python train.py --hidden_size=192 --attn_scale=0.177 --init_std_o=0.0 --final_lr_fraction=0.0
Each number is 128 + 24 x the weight over its row's rms, rounded and kept within 0 to 255. Layers, rows and columns count from 0. The size above them is the row's rms in percent of the matrix's.

# layer 3 attention value, 192x192, rms 0.0979, rows 120-140, columns 0-63
size [ 86  85  91  99  98  90  93  93  99  95 100 101 104 103 104 101 102  98  97 100 105]
[[125  75 142 114 115 103 134 142 116 105  57 147 124 124  97 105 103 132 111 101 113 117 108 151 158 151 140 153 108 132 117 135 131 119 131 127 130 129 110 155 170 153 108 141 110  94 103  79 129 133 141 111 139 111 131 110 113 123 130 134 154 152 135 136]
 [152  53 146 128 107 138 173 124  93 148  99 147 111 138 106 122 143  81 142 167 115 170 147 102 110 135 136 137 134 127 114  97 116 128 113 106 115 134 147 111 105 141 155 156 104 112 137 124 170 134 127 134 168 103 167 127 105 154 114 109 183 104 119  93]
 [166 134 171  96 130  87 126 110 134 108 130 140 129  91 185 130 172 129 107  98 113 142 117  96 136 148 130  88 131 102  86  99 143 115 118  92 135 147 193 179 114 109 146 143 140 115 143 141 154 117 156 104 124 137 126 131 139 128 112 159 125 112 146 140]
 [ 89 126 119 129 117 118 152 120 121 154 128 101  84 120 112 112 126 109 123 156  95 152  91 118 144 137  97 146 126  76 126 150 134 135 126 124 110 128 110 104 150 121 178 142  98 114 152 139  81 107 107 137 117 172  87 125 155 134 120 103 119 110 142 134]
 [154 156 171 110 149 158 138 167 149 151 125 145 172 122  74 150 107 146  91  89 112 100 126 142 131 121 125 147 132  97 128 118 117 148 129 108 134 132 154  67 118  82 133  65 126  87 132 150 170 130 116 131 164 123 154 146 154 129 128 161 182 136 114 150]
 [117 152 105 185  95 118 135 143 162 126 128 136 121 183 144 141 138  53  98 139 142  98 111 120 148 149 119 129 154  53 137 167 155 144 154 127 116 123 135 149 145 172 127 119 150 122 112 126 113 119  85 144 157 138 108 126 125  95 136  80 103 130 105 112]
 [123 142 151 165 159 136 154 126 108 148 138 124 135 142 130  91 160 101 153 182 111 146 101 131 103 145 128 104 167 168 108 111  81 131 114 150 163 109 133 107 123 149  92 109 145 143 167 127 117 160 143 122 146 108 138 135 118 114 136 100 166 101 138  91]
 [139 173 134 141  92  99 149 129 142  96 136 132 155 156  72 166  82 114 115 131 109 115 106 117 103 118 158 131 166 124  94  95 126 133  72 106 132 141 166 142 154  77 114 151 158 132 124 168 160 133 102 136 116 127 178 133 158 112 126 146 113 153 116 102]
 [123  75 117 127  78 152 161 102 137 139 111 109 136 118 152 133 124 145 116 167 141 104 110 171 128 139  93 116 118 113 134 145 200 134 140 120 138  89 110 153 116 124 138 131 167 153 111 138 103 118 131 106 100 144  95 122 119 127 106 127 125 118 101 141]
 [115 110 161  80 163 122 113 153 134 139 150 137 130  85 127 147 125 152 101 110 159 147 119  93 107 113 121  49 171 143 148 115 147 167 143 119 145 105 132 133 161 106 162 134 132 123 124 120 134 148 121 133 137 158 109 119 147 144  44 103 113 135 105 102]
 [103 128  76 161 164 172 120 137 153 125 125 135 119  92  95 107 113 133 150 105 147 123 131 147  56 101 121 103 149 142 112 190 142  85 107  71 106 106 120 144 125 114 110 173 107 135 121 106 157 149 109  97 150 154 134 126 189 103  93 150 121 121 100 139]
 [158 124 138 140  84 148 171 163 144 191 150 136 127 114 112 144 131 186  89 148 111 105 128 108 115 136 161 150 142 116  95 156 138 130 101  91 141 110 142  98 127 140 127 108 147 135 122 113 122 129 103 148 140 134 152  93 104 132  94 133 115  98 154 117]
 [124 127  68 116 137 152 108  73 147 155 115 140  92 127  95 151 154 145 115 139 161 132 155 189 147 154 103 122 147 133 132 113  64 157 133 123 156 126 114 129 171 144  95 116 149 133  95 165  88 129 127 115 175 130 182 107 147 130 138  96 128 128 132 156]
 [148 137 166 161 114 117 111 153 110 143 113 111 120  97 152 120  97 147 116 127  82  84 129 129 104 114  86 133  79 141 123  87 128 117 163 126 119 121 150 145 145 100 163 124  85 156  91 140 136 111 128 107 166 105  97  93 126 128 125 153 151 138 124 135]
 [ 91 158 135 134 135 145 118 103 125 119  94 141 133 128 133 148 171  97 146 105  73 123 138  62 147 119 112 134 131  96  89 146 130 132 107 149 119 122 171 109 143 121 141 145 147 116 131  94 113  99 135 153  85 144  82 121 163 142 115 147 157 117 117 112]
 [151 155 123 101 118  98 197 119 160 109  80 128 118 138 109 153 134  95 134  84 177 145 155 140 101  78 102  84 131 124 147 128 134 125 121  80 153 165 131 162 127 120 155 101  93 155 138 126 119  98 153 107 116 140 113 140 151 127 150 144 154 148 159 124]
 [151  98 135 133 121 157 149 130  91 144 153 145 115 121 134 139 103 135 137 138 131 115  87  95 112 164 106 135 129 119 125 161 136 119 184 187 143 136  97  73 153 151 152 114  69 177 124 111 163 142 149 101 156  99 105 111 137 127 129 141 136 146 130 122]
 [167 123 113 104 139 126 166  97 134 132 139 141 113 170 137 126 119 137 140 126 157 165 116 119 172 120 186 170 139 127 110 104 104 129 166 203 138 121  78 162 145 114 112 127 139 122  90 161 148 144 106 175  88 133 122 111 128 114 156 109 120  98 117 126]
 [168 124 131 103 125 143 140 107 141 106 157 114 142  97  99 110  89 162 123 153 118 116 192 175 122 140 161 107 164 127 114  97 116 138 127 139 124 112  99 124 107 133 119 139 186 106 134 139 170 127 109 130 109 123 166 117 122 147 124 113 170 151 121 132]
 [109 110 162  93 163 170 155 159  94 163 142 153 127 121 132 113 137 111 119  96 144 122 114 126  92  81 111  63 133 129 144 147 109 120 132 101 136 150 138 136 116  66 119  94  97  97 141 155 122 166  99  66 153 134 112 126 154 148 165 131 129 102 159 134]
 [192 177  81 142 146 113 129 161 126 152 189 107 124  96 151 131 127  95 145 133 184 137 161 130 130 147 121 111 130 149 114 123 160 123  89 173 117  75 101 144 107 176 134  73 112 140 129  90  99  83 148  90  47  93 106 107 142 111 149 142 131 120  58 144]]
# layer 3 attention output (transposed), 192x192, rms 0.0975, rows 120-139, columns 0-63
size [ 88  88  90  95 105  97 100 100  99  96 103  97  99 104 106 100 102  97  92 104]
[[142  94 126 137 110 130 154 133 105  95  90 126 120 144  96  93 108 127 125  95 115 107 103 141 143 126 143 125 138 132 114 121 111 141 141 116 131 123 124 141 140 131 110 137 125  95  96 106 120 113 174 108 123 149 154 115 107 102 129 142 163 153 133 113]
 [130  77 177 137 104 114 145 111 110 126 120 136 133 157 113 124 135 110 149 155 110 177 140 122 100 146 142 152 134 110  98 103 140 128 118 112  95 136 146 113 129 130 141 142 112 132 112 132 161 142 149 117 177 114 155 128  92 152 141 152 155 146 136 112]
 [129 136 164  59 156  82 125  87 114 103 130 130 127  84 167 130 143 129 120 108 134 144 138 107 150 168 134 127 139  83  91 156 146 106 119 116 114 120 179 166 124 123 148 139 143 117 147 154 150  99 172  89 141 132 122 147 161 157 142 161 111 103 104 124]
 [ 96 116 134 150 129 130 149 124 119 157 129 114  93 150  92 131 141 119 136 151 106 158  93 126 151 150  97 167 111  94 129 180 133 112 137 138  62 119 109 104 135 126 178 136 106 116 146 170  85 111 112 141 121 184  96 138 149 157 113 114 142  95 137 127]
 [132 166 178  70 156 156 131 168 177 132 119 139 180 101  76 163 107 138  97  98 119  88 125 151 124 134 121 134 129 105 134 134 120 119 133 123 152 122 144  65 129  73 144  88 108 110 146 162 157 131 115 142 151 156 164 110 163 145 114 160 177 136 110 123]
 [120 134 119 188  95 105 145 165 158 128 134 160 126 193 127 155 143 107  97 134 146  87 118 128 161 161 129 141 137  51 143 172 163 125 158 121  83 131 129 152 120 179 147 114 178 150 117 108 125 126 103 136 149 129 107 123 135  82 132  68 124 119 104 159]
 [132 125 143 177 176 119 130 135 122 134 144  97 132 149 120  88 134 112 143 190 110 133 131 141 112 141 142 117 176 184 116  99  77 148 127 156 187 127 143 109 129 140 102 128 149 133 161 135  87 177 153 109 153 106 121 130 102 122 116 104 169 122 144 100]
 [140 155 126 146 109 103 144 116 145  99 122 137 148 161  70 180 100 110 120 135 110  96  85 135 102 162 175 128 155 126 105  95 146 114 100 121 150 131 187 154 165  74  99 168 163 122 128 173 157 135  89 146 116 121 179 123 147 109 130 159 130 150 132  97]
 [131  90 126 115  84 158 175 145 156 143 115  86 147 116 164  91 123 148 106 150 118 112 131 166 147 114  88 132 119 123 124 135 197 140 141 121 120 120 135 126 109 142 169 145 115 134 126 169 121 100 133 109 109 115 116 117 125 135 120 142 120 126 101 161]
 [134 120 162  68 159 131 108 138 120 121 130 148 133  54 137 148 111 179  98 117 132 162 128 121 131 161 102  78 139 127 146 117 146 120 141 134 154 109 121 129 156 106 159 111 117 124 110  94 140 157 105 147 151 151 143 126 114 119  80 131 128 157  94 110]
 [109 120  83 161 157 181 136 150 145 135 135 109 128  79  95 112 117 136 150 102 134 153 134 157  87  80 120 121 146 170 108 218 141 112  88  82  97 110 121 127 117 125 116 128 107 149 151 131 164 172 107  89 146 172 129 136 194  67  97 143 110 113 121 143]
 [161 120 148 133  98 147 140 168 128 165 130 151 120 133 129 138 128 156 104 160 126 111 137 113 130 123 166 150 124 115  95 151 129 107 108 131 131 133 164  58 136  88 122 122 126 147 129 134 129 118 103 152 128 118 144 117 116 154  89 139 143 118 146 143]
 [128 159  80  95 101 118 105  54 130 167 112 162  79 120 129 151 149 119 112 122 133 147 169 157 137 151  96 140 150 108 135 145  73 115 135 123 169 138 128 121 138 131  92 124 174 118 110 157  89 145 121 111 153 152 159 109 128 120 127 115 131 131 127 146]
 [131 135 173 177 109 149  81 136 113 170 128 112 117  85 158  97 117 159 109 117  98  78 125 119 104 131  95 131 137 140 114  89 119  99 137 137 103 106 153 141 136  92 128 115  87 162 118 147 162 116 133  91 173 101  97 123 151 134 145 146 159 122 135 145]
 [116 150 116 149 131 131 134 127 127  96 115 152 121 128 146 157 149  97 151 103  87 119 118  73 115 145 120  98 132 103 107 162 155 114  98 148  98 140 161 113 152  96 133 131 139 114 158  81 105  93 118 146  90 126 105 122 155 150 113 148 127 124  91 116]
 [135 147 114 106 100 112 177 143 157 141  92 106 142 146 110 174 116 129 152  95 157 130 143 117  95  55  72 109 131 137 132 146 120 127 142  98 164 130 137 151 136 105 183 147 104 129 140 118 155 101 151 102 126 149 112 125 161 118 123 132 155 117 173 127]
 [129 116 136 140 124 160 144 117 102 155 137 114 121 105 117 125 121 138 139 162 125 125  74 107 109 176  86 129 138 116 156 161 118 114 153 192 158 140  93  81 170 142 121 116  77 151 139 112 177 127 161  87 139  72  97 124 116 134 144 127 156 141 138 120]
 [184  89 111 106 135 144 152 103 132 100 120 149 106 165 154 121 112 118 151 133 143 144 100 107 154 111 173 146 152 148  97 104  98 131 148 167 124 129  88 170 169 115 107 110 128 124 107 170 145 161 110 180  80 141 139 116 145 143 152 132 132 119 117 102]
 [140 118 155 108 147 140 125 123 146 119 121 104 139 111 102 119  92 171 115 161 118 150 210 139 102 140 190  91 133 119 117  87  96  90 100 137 104 123 107 127 128 125 130 137 203 141 141 152 169 128 112 134 100 100 165 125 136 165 125 102 146 130 133 136]
 [121 109 167  55 173 152 146 136 102 183 144 118 132 107 116 129 133 146  99 111 135 121  98 125 101  79 107 102 144 123 130 136 104 114 151 104 131 116 125 147 123  77 124  95 110 115 132 146 100 173  74  65 141 134 111 124 134 173 152 137 133 103 146 124]]
# layer 3 attention query, 192x192, rms 0.0933, rows 128-159, columns 0-63
size [ 57  73  78  61  76  66  75  84  92 105 134 131 142 141 137 138  61  46  58  70  58  78  90  83  92 143 136 132 133 129 140 135]
[[158  94  99 155 130 141 128 153 139 153  97 125 131 190 123 117  79 133 163 177 122 168 121  95 112 124 100 111 149 124 120 157  99 105 167  91 125 120 130 131 185  99 136 155 104 102 118 107 123 131 120 115 119 110 102 114 107 138 162 135 123 118 106 132]
 [117  87 147 136 118 133 126 143 146 150 141 134 110 154 132 119 142 113 145 157 112 175 134  82  90 130 122 141 155 105 130 137 107 103 137 102 128 136 142 116 165 108 128 170 100 147 101 151 138 136 101 116 127 123 114 131 102 136 151 169 118 138 137 163]
 [114 175 107 117 148 115 110 127 118 125 119 139 159 114 118 140 128  94  90 136 135 103 134 158 162  93 109 130 145 173 130 121 159 181 143 125 140 122 118 132  91 136 111 115 164 114 167 146  90 113 164 130 173 119 136 119 126 127 114  86 149 117 141 100]
 [156  89  92 134 143  74 120 152  91 119 124 166 138 128 128 148 128 123 130 165 118 182 120 120 131 127 116 112  88 142 101 122 117 126 115 105  90  98 158 112 135 109 104 115 117 153 162 117 146 118 114 123 156 142 136 109 126 101  99 113 138 100 108 157]
 [153  77 156 106 117 149 122 155 142 137 120  93 119 148 112 139 130 119 130 142 130 159 103 117 101 109 128 127 143  94 148 128 109  96 127 105 112  82 144 119 134 104 146 133 109 169 116 111 142 114  95 151 129 122 116 111 135 176 110 164 125 132 146 137]
 [125 108 118 117 100 137 106 149 132 130 183 103 131 161 123 126 124 109 125 155 134 117 131 129  84 105 136 128 118 109 134 125  78 119  88 107  83  87 138 100 138 122 164 182 126 166  98 130 170 105 120 134 139 130 125 135 146 145 100 156  96 131 153 115]
 [164  79 154 102 130 142 122 154 163 137 141 117 115 136 126 121 146 154 126 165 100 165 150 132  89 143 150 136 139  77 117 125 132 108 104 108 112 108 145 140 111 134 152 146  90 170 105 107 161 135  77 140 123 156 131 119 109 119 111 170 114 133 111 166]
 [133 165 148 127 124 125 149 127 108 122 164 124 120 168 121 152 124  99 101 119 124  95 116 130  95  96 133 129 144 110 136 108 162 128 130 111 175 128 142 153 110 110  97 167 137  87 191 116 123  83  76 100 136 149 128 137 145 101 150 105  98 128 117  55]
 [125 153 117 104 130  92 146  93 112 110 104 111 122 143 134 123 121 138  99  86 123 103  99 142 114 105 169 128  86 144 106 156 148 175 162 126 148 140 132 150 104 150 150 128 130 135 155 116 106  97 141 116 145  83  92 150 130 155 174 128 139 151  71 101]
 [146 135 131 138 109 145 130 123  99 106 145 158 120 124 126  92 119 153 130 104 139 116  91 122 135 122 148 134 105 122 182 146 103 149 123 125 173 161 129 138 131 159 136  90 121 117  98 152 129 108 161 134 100  82 132 179  79 105  98 177 111 130 112 148]
 [146 118 135 163 125 157 146 150  85 126 182 146 133  93 102 139 106 135 145 120 142  98 113  87 138 107 123 133 183  91 153 135 127 142 140 114 162 148 127 133 120 143  71 109 133 108 122 159 109 109 111 106 114 162 155 118  87 108 117 127 128  91 118 171]
 [124  98  97 177 103 146 132 182 120 146  98 142 141 150 103 153 168 154 145  73 138 149 100 134  83 123 147 120 172 137 132  83 150 103  87 153 122 126 126  86 127 123 144 137 153 172 100 123  96 144 125 120 134 118 112 100 128 147 104  82 109 105 132 142]
 [117 127 191 165 131 148 149 111 149 136 139 142  91 155 116 157 163 124 123 151 120  93 171 129 139 154 104 139 117 131 128 103 117 123 142 121 127 110 133 173 141  92 128 132 126  92 113 110 112 123 169 128 120  88 160 138 145 119 167 135 139 145 142 165]
 [135 123  96 137 142 161 130 147 103 137 162 145 134 142 139 116 160 121 104 112 116 125 113 128 101  93 166  94 105 154 102 116 155 138 100  80 110 182 102 100 144 102 117  68 149 115 118 128 153 142 116 156  90 193 143  98 150 114 127  99 136 148 122 107]
 [107 129 134 139 147 117 115 128  98 185 181 157 143 132 123 140 135 154 126  85 147 156 124 115 141 117 112 131 130 134 140 112 151 117 109  96 154 161 105 133 102 126 113 118 104 111 120 127 159 119 114 118 122 129  89 154  76 126 114 117 113  96 107 158]
 [101 112 133 100 144 112 112 115 108 167 129 151 162  97 153 133  98 123 183 108 154  73 108  97  97 131 122  99 119 139 133 109 133 143  79 160 132 171 151 101 119 114 138 132  96 135 146 115  99 158 145 153 149 161 116 118 140  78 141 127 105 193 131 144]
 [166  88 120 166 160 125 153 135 143 117 119 142 107 119 132 105 144 132 148 149 182 157 115 112 115 160 170 157 156 108 113 125  85 112 134 157 124 103 146 138 154 152 118 132  92 108  75 120 170 154  96 115 102  94  82 112 102 143  92 154 113 147 135 150]
 [147 134 101 152 160 100 124 142 184 115 115 100 104 112 140  98 125  86 136 132 164 172 175  82 113 149 114 165 167  92  99 155 155 129 122 173 125 166 109 175 157 111 113 143 113 116  91 129 117 157 122 106 122 107  96  94 112 152  76 119 110  70 137  96]
 [124 124 130 100 100 166 130 128 137 133 171 118  86 119 114 101  83 136 129 103 116  94 131 159 130 135 132 116  94 106 122 120 139 141 122 144 132 128 100 124  86 200 173 154 165 177 109 115 121 108  98 149 126 159 104 116 204 122 117 116 101 126 138  56]
 [143 106 119 130 129 128 146 145 127 139 138 117 133 166 103 109 123 113 126 158 137 131 107 100 108 101 139 130 131  96 134 117 107 100 132 102 120  85 144 108 162 130 136 176  86 151 111 104 154 109  85 126 143 119  89 118  98 119 110 167 119 123 146 144]
 [134 129 138 141 125 157 136 123 128 137 137  74 138 129 131 153 116 119 125 129 104  95 100 136 122 137 126 145 129 166 134 116  98 113 135 135 143 154 123 104 151 121 109 127 133 127 103 130 119 146 130 147 120 104  84 128 126 150 158 156 115 135 176  88]
 [ 89 138 122  96 152 115 139 105 132  98 142 120 142 105 158 139 112 148 121  85 149  88 136 139 127 169 117 120 127 184 141 127 129 165 162 147 160 163 112 125 138 159 157  93 165 114 113 152 119 135 149 128 123 129  90 149 133 106 156 132 117 152 144 123]
 [107 146 136 117 144 114 119 122 151 104 112 128 132 127 150 137 108 157 128 141 117 141 119 115 140 160 134 135 112 177 134 117 111 122 171 140 123 149 133 107 137 110 121 105 143 112  91 148 162 178 173 137 114 106 124 146 107 127 139 146 121 153 125 144]
 [162 117 121 124 125 142 123 150 164 145 122 107  84 165 134 151 119 150 122 157  88 172 169 154 112 115 137 108  96 107  97 127 155 116 113 132  69 137 127 157 143 108 142 154 112 163 148  80 135 140 112  98 132 131 128 122 143 169 145  87 114 126 115 113]
 [134 131 109 113 127 146 117 159 127 146 121 103 147 169 144 152 130 127 127 144 152 133 153 143 135  90 126 138 108 106 103 105 146 100  99 120  68  67 137 115  84 110 129 160 140 143 129  87 105 102 105 140 148 143 151 114 176 179 121  95 153 108 149  98]
 [141 158 136 111 112 128 134 114  93  94 119 135 124 109 137 106 147 124 111 109 136  90  95 132 119  95 162 144 111 126 145 134 126 175 124 106 197 157 157 142 113 148 142 120 116 125 134 118 113  73 106 130 120  90 131 180 113 100 154 167 137 151 111 128]
 [129 139  88 164 158  78 149  77 145 175 127 119 131 152 105 158 110 131 140 140 124 142 109  98 118 148 126 121 143 121  54 120 121 142 154 160 129 114 120 123 142 124 144 144 118 130 154 101 166 143 119 120 149 113 114 104 162 114 140 140 128 131 118 121]
 [139 124 132 168 119 157 143 164 156  94 121 131 178 104 132 146 130 115 112 135 143 135 153 102 157  98 127 113  82 152  89 114 139 148  90 131  95 129 133  84 119 120 135 188 143 104 153 103 120 122 131 183 143 105 104 112 145 108 131 142 140 158 177 131]
 [151 107 130 143 135 164 131 120 144 152  72 103 176 131 136 132 142 154  92 104 105 124 137  99 143 152 162  72 156 113 172 137 130 180 114 154 140 131 132 131 155 106 130 138 146 165 126 101 154  92 150  85 140 146 115 125 151 123 178 123 161  97 146 127]
 [151  88 147  86 175 121 133 136 160 106 126 167  79 121 132 100 126 133 127  98 102  82 121 120  86 153 118 116 145 126 118 129 174 173  92 143 185 115 135 120 159 108 148 168 152 137 129  97 103 102  93 127 136 164 128 128 138  94 139 123 115 132 135 162]
 [124 130 114 152 103 151 116 123 106 117 119 116 148 128 137 162 123 124 153 119 157 126 121  96 130 127 165  97 106 147 134 134 107  59 149  95 135  88 116 137 126 144 157 133 125  62  98 152 134  98 130 151 151 122 125  93 117  90 131 120 117 158 118 146]
 [145 106  92 159 163 125 121 146 152 106 157 108 170 142 152 127 102 146 152 167 113 104 142 146 117 166 114 121  68 122  92 153 123 178 141  99 142 125  99 131 138 179 167 134 119  99 143 133 147 123 119 131 140 157 123 150 112 155  83 156 135 211 160 118]]
# layer 3 attention key, 192x192, rms 0.091, rows 128-159, columns 0-63
size [ 52  53  65  62  56  65  56  71  87 122 132 131 137 133 142 139  51  51  40  57  60  64  83  78 103 120 129 127 142 138 143 140]
[[144 128 121 152 142 134 119 101 142 139 122 154 150 117 143  72 130 133 155  75 137 132 157 134 175 137 125 134 131 133 108 125  88 156 121 153 183 117 105 150 138 139 130 100  94 108 123 125 173 134 142 183 119 120 119 113 114  91 124 151 143 132 139 133]
 [106 124  91 124 103 130 137 109 113 148 147 131 117 125 135 121 127 143 167 116 103 123 146 133  61 132 134  97  98 105 115 149  78  90 119 167 141 115 135 128 153 151 159  87 113 143 106 118 152 167 105 122 115 136 157 131 110 144 118 113 149 148 116 128]
 [127  96 141 160 166 158 119 135 133 127 113 149 139 123 139 100 139 138 130 119 168 139 113 111 175 129  93 142 116 134 123 131 112 145 108 110 139 140 117 137 152 132 118 114 126 139 152 130 124 116 149 163 124 128  95 102 128  98 136 154  92  97 112 119]
 [186 100 126 157 170 168 141 129 158 119 130 102 123  97 125 108 119 147 138 110 110 106  55 124 189  95 119 124 124 118 120 105 112 138  76 147 101 120 110 120 129 133 126 123 114 133 144  93  91 145 148 162 130 134  96 100  91  95 134 170 148 130 149 145]
 [133 126  99 111 115 137 156  98 131 132 125 107 130 139 141 150  79 144 140  99 113  81 160 111 113 117 150 141  88 131 110 142 139 125 103 112 139 137 135 130 149 113 144 104 100 125 134 123 149 140 115 118 138 127 119 108 100 145 130  81 163 165 142 137]
 [125 111 122 142 139 120 134 105 112 130 138 135 134 168 166 141 135  76 174 103 196  94 140 145 130 144 125 133  92 122 129 137 156 156 159  89 167 139 151 172 171 137 134 142 117 129 155 140 189 127 128 122 147 124 146 111 141 138 115 120 126 131 112 103]
 [164 139 103 175 166 153 122 131 110 129  89 130 147 145 129  97  92 122 146  87 163  83 122 134 128 119 106 146 124 109 130 122 125 142 101  98 142 145 125 155 166 116 105 104  98 122 173 124 193 116 136 138 160 131 123 128 112 141 131 109 165 124 111 142]
 [154 120 134 122 113 122 131 109 144 113 141 162 154 157 170 125 109 141 135 134 131 124 129 172  72 127 158 150 127 136 134 114 131  56 146 123 117  70 139 114  83 167 131 110 103 109 137 125 110 118  95 101 147 137 150 104 119 180 132  97 144 134 131 138]
 [189 114 132 109 140 147 116 148 135 108  96 171 116 131 133 180 117 149  68 116 119 167 138 138 127 101 135 124  97 114 134 105 131 138 106 141 103 134 120 136  95 132 180 124 135 152 199 114 119 116 120 121 154  86 124  90  75 140 109 127 115 158 142 145]
 [102 136 115 141 109 114 123  99 138 127 149  76 137 123  93  50 143  74 180 115 116 108 123 102 135 155 121 115 176 145 117 152 141 139 143 138 170 141 138 118 135 118 111 148 110  91  49 140 135 143 132 123 107 157 113 159 146 113 147 127 139 104 156  96]
 [118 139 111 134 122 112 143 151 115 127  97  93 123  80 136 119 124 130 191 135 135 145 166 115 126 156 126 137 141 124 118 157 110 149 118 166 188 142 128 133 142 128  79 133 131 103 136 125 118 147  87 141 156 141 115 142 140  87 142 122 131 129 109 102]
 [118 125 132  97 141 120 132 133 159 164 130 167 143 122 150 114  94  91 137 143 132 158 112 134 122 182 129 117 141 121 148 138 104 102  86  85 152  88 163 126  97  99 119 123  95 161 133 120 122 148 121 117 115 136 113  93 105 152 132  31 120 147 122 126]
 [125 113 148 131 106 133 125 118 187 157 127 166 142 143 126 149 108 132 106 114 167 109 173 114 148 143 122 148 119 139 107 143 114 121 147 134 141 187 129 136 138 122 102 123 138 186 152 149  99 133 188 134  93 157 166 164 133 150 131 112 140 109  93  64]
 [116 118 119 118 124 112 154  96 117 122 170 165  99 101 152  89 171  84  76 128 130 116 128 111 138 172 149 110 157 103 121 106 131 144 115 134 124 111 136 110 158 120  96 107 160 133 136 136 140 149 116 133 132 148 147 137 145 116 120 152 131 101 162 190]
 [145 122 137 108 126 109 129 134  84 148 137  75  99 139 116 140 119 133 142  97 122 146 115 140 127 151 129 131  90 170 147 118 147 147 132  98 158 180 116 120 157 118  98 143 122 139  88 102 109 129  99 129 149 121  97 178 121 109 148  88 113  77 145  83]
 [135 118 117 108 123 151 124 118 127 143 133 146 115 117 128 103 114  74 100 120 125 123 110 135 123 168 148 122 129 131 135 102 136 149 126  97 109 111 146 156 131 129 114 137 131 121  48 116 101 147 180 135 137 140  87 109 118  90 130 154 113 107 141 152]
 [155 121 114 108  95 169 122  86 134 136 157 114 112 121 145 140 121 155 127 125  63 109  67 116 107 126 137 131 148 122 106 147 162 113 113 147  97 148 139 123  97 115 169 144 138 141 133 129 123 144 108 124 127 139 126 123 100 125 148 134 176 153 155 131]
 [ 73 129 119  99  80  95 125 144 105 153 140  91 143 148 153 120  91 106 127 136 122  84 135 142  85 116 149 122 108 146 138  90 149 129 146 130 112 130 140 113 123 106 127 145 154 148 149 113  89 120 105  93 126 136 164 123 113 155 113 116 105 140 144 156]
 [109 118 139 115 117 116 127 116  99 134 121 137 121 154 138 114 125 154 143 138 158 140 106  97 104 109 139 156 152 131 144 127 124  87 160 145 160  98 146 121 132 128  92  99 109 115 130 136 166 156 158 137  89 116 184 133 123  72 154 104 146 127 107 144]
 [136 101 112 125  86 110 146 119 169 138 167 117 115 136 128 138 121 136 149 112 130  82 156 180 144 139 132 125 137  93 133 129 161 120  85 121 106 137 135 164  81 117 125 130 106 124 130 139 144 150 122 122 150 142 128 117 120 161 114 133 159 175 142 137]
 [102 158 128 107 107  80  83 138 141 110 146 128 130 132 143 164 162  90 141 155 158 176 134  99  92 158 128 112 116 165 130 125 171 161 165 110 122 133 161 130 144 104 129 147 156 121 151 139 140 112  94 101 114 140 145 150 150 145 111  99 120 108 129 131]
 [116 143 153 137 113 124 150 133 100 154 122 116 178  99 105 102 120 133 137 133 125 152 170  96 156 116 115 150 143 107 131 134 110 109 119 151 146 123 143 120 126 121  65 144 143 130  72 113 111 129 163 142  85 140 180 152 200 110 151 142 105  87 131 130]
 [104 121 148 121 100  92 104 143 106 127 139 136 127  89 109 141 135 139 117 129 109 143 119  91 124 126 118 136 159 148 123 130 149 136 167 154 118 139 115 124 125 106 110 143 170 104 123 132  97 112 132 118  94 159 138 163 170 115 116 143 117  82 120 151]
 [167  97 107 131 172 177 115  93 164 124 113 127 106 172 115 111 109  79 139 125 126  78 120 176 136  95 136 148 114 123 134 147 125 174 118  83 102 118 114 146 152 138 113 129 115 104 178 139 165 148 118 136 148 141  95 110  94 158 132 123 167 152 133 145]
 [163 102 106 174 128 152 117 106 169 151 126 128 118 155 147 135 125  71 133 124 135  87 146 163 122 144 129 109 110  91 124 141 120 158 132 103 118 123 152 150 150 138 141 137 103 109 150 141 152 183 109 136 137 122 146 101  97 146 135  95 130 158 176 122]
 [110 151 143 104 122 100 140 144 108 119 134 130 146  73 146 130 140 165 122 138 129 166 137 105 159 146 128 126 153 110 122 119 110  85 130 137 175 125 127 119 123 118 114 130 115 144 120 108 114  98 105 119 116 123 139 125 163  43 123 137 106 122  98 111]
 [127 139 125  97 166 143 132 100 117 109 151 106  72 151  78  67 166 106 156 138 130 103  90 107 134 119 148 114 159 163 142 135 135 133 155 105 151 115 132 131 140 117  95 177 128 129 147 148 128  96 143 121 105 135 128 125 167 149 134 136 167 102 105  97]
 [143 141 141 139 130 157 159 120 128 150 150 135 157 142 129  79 150 165 118 113 132 114 125 127 114 128 106 120 126 143 146  82 152 149 147 129  96 128 148 135 172 154 159 134 162 149  65  75 165 107  87 150 123  90 135 104 146 106 131 151 113 123 165 110]
 [ 97 127 108 112 160 151 120 135 172 123 119 129 136 113 140 117 161 134  66 122 126 106 145 116 132 146 133 133 136 119 155 109 103 118 123 104 138 105 151 158  81 128 174 142 103 149 151  96 104 109 123 113  85 107 143 130 129  64 130  74 151 104 118 111]
 [106 118 128  88 143 130 112 117 168 129 132 171 164 121 153 129 132 134 149 143 139 135 140 108  87 141 129 144 119 142  95 142 127  73 138 176 124 120 136 126 121 114 169 125  88 108 114 143 126  91 111 130 122 145 122  93 141 109 141 135 113 131 115  89]
 [117 117 105 134 112 105 131 124 141 132 117 162  94 147 114 145 141 152 155 112 141 133 118 120 110 168 109 109 146 162 137  94 133 152 154 141 116 137  99 131  76 127 139 143 128  90 158 116 134 116 105 123  86  87 132 141 129 139 126 198  80 111 117 114]
 [125 145 122 141 128 133 122 109  75 143 169  64 105 135 132  87 112 130  90  94 110 174 134 141 123  98 113 150 154  52 108 165 128 138 143 108 127 101 142 135 152 129 135 112 131 111 116 148 123 119 148 127 133 153 147 108 127 166 146 148 155 114 107 128]]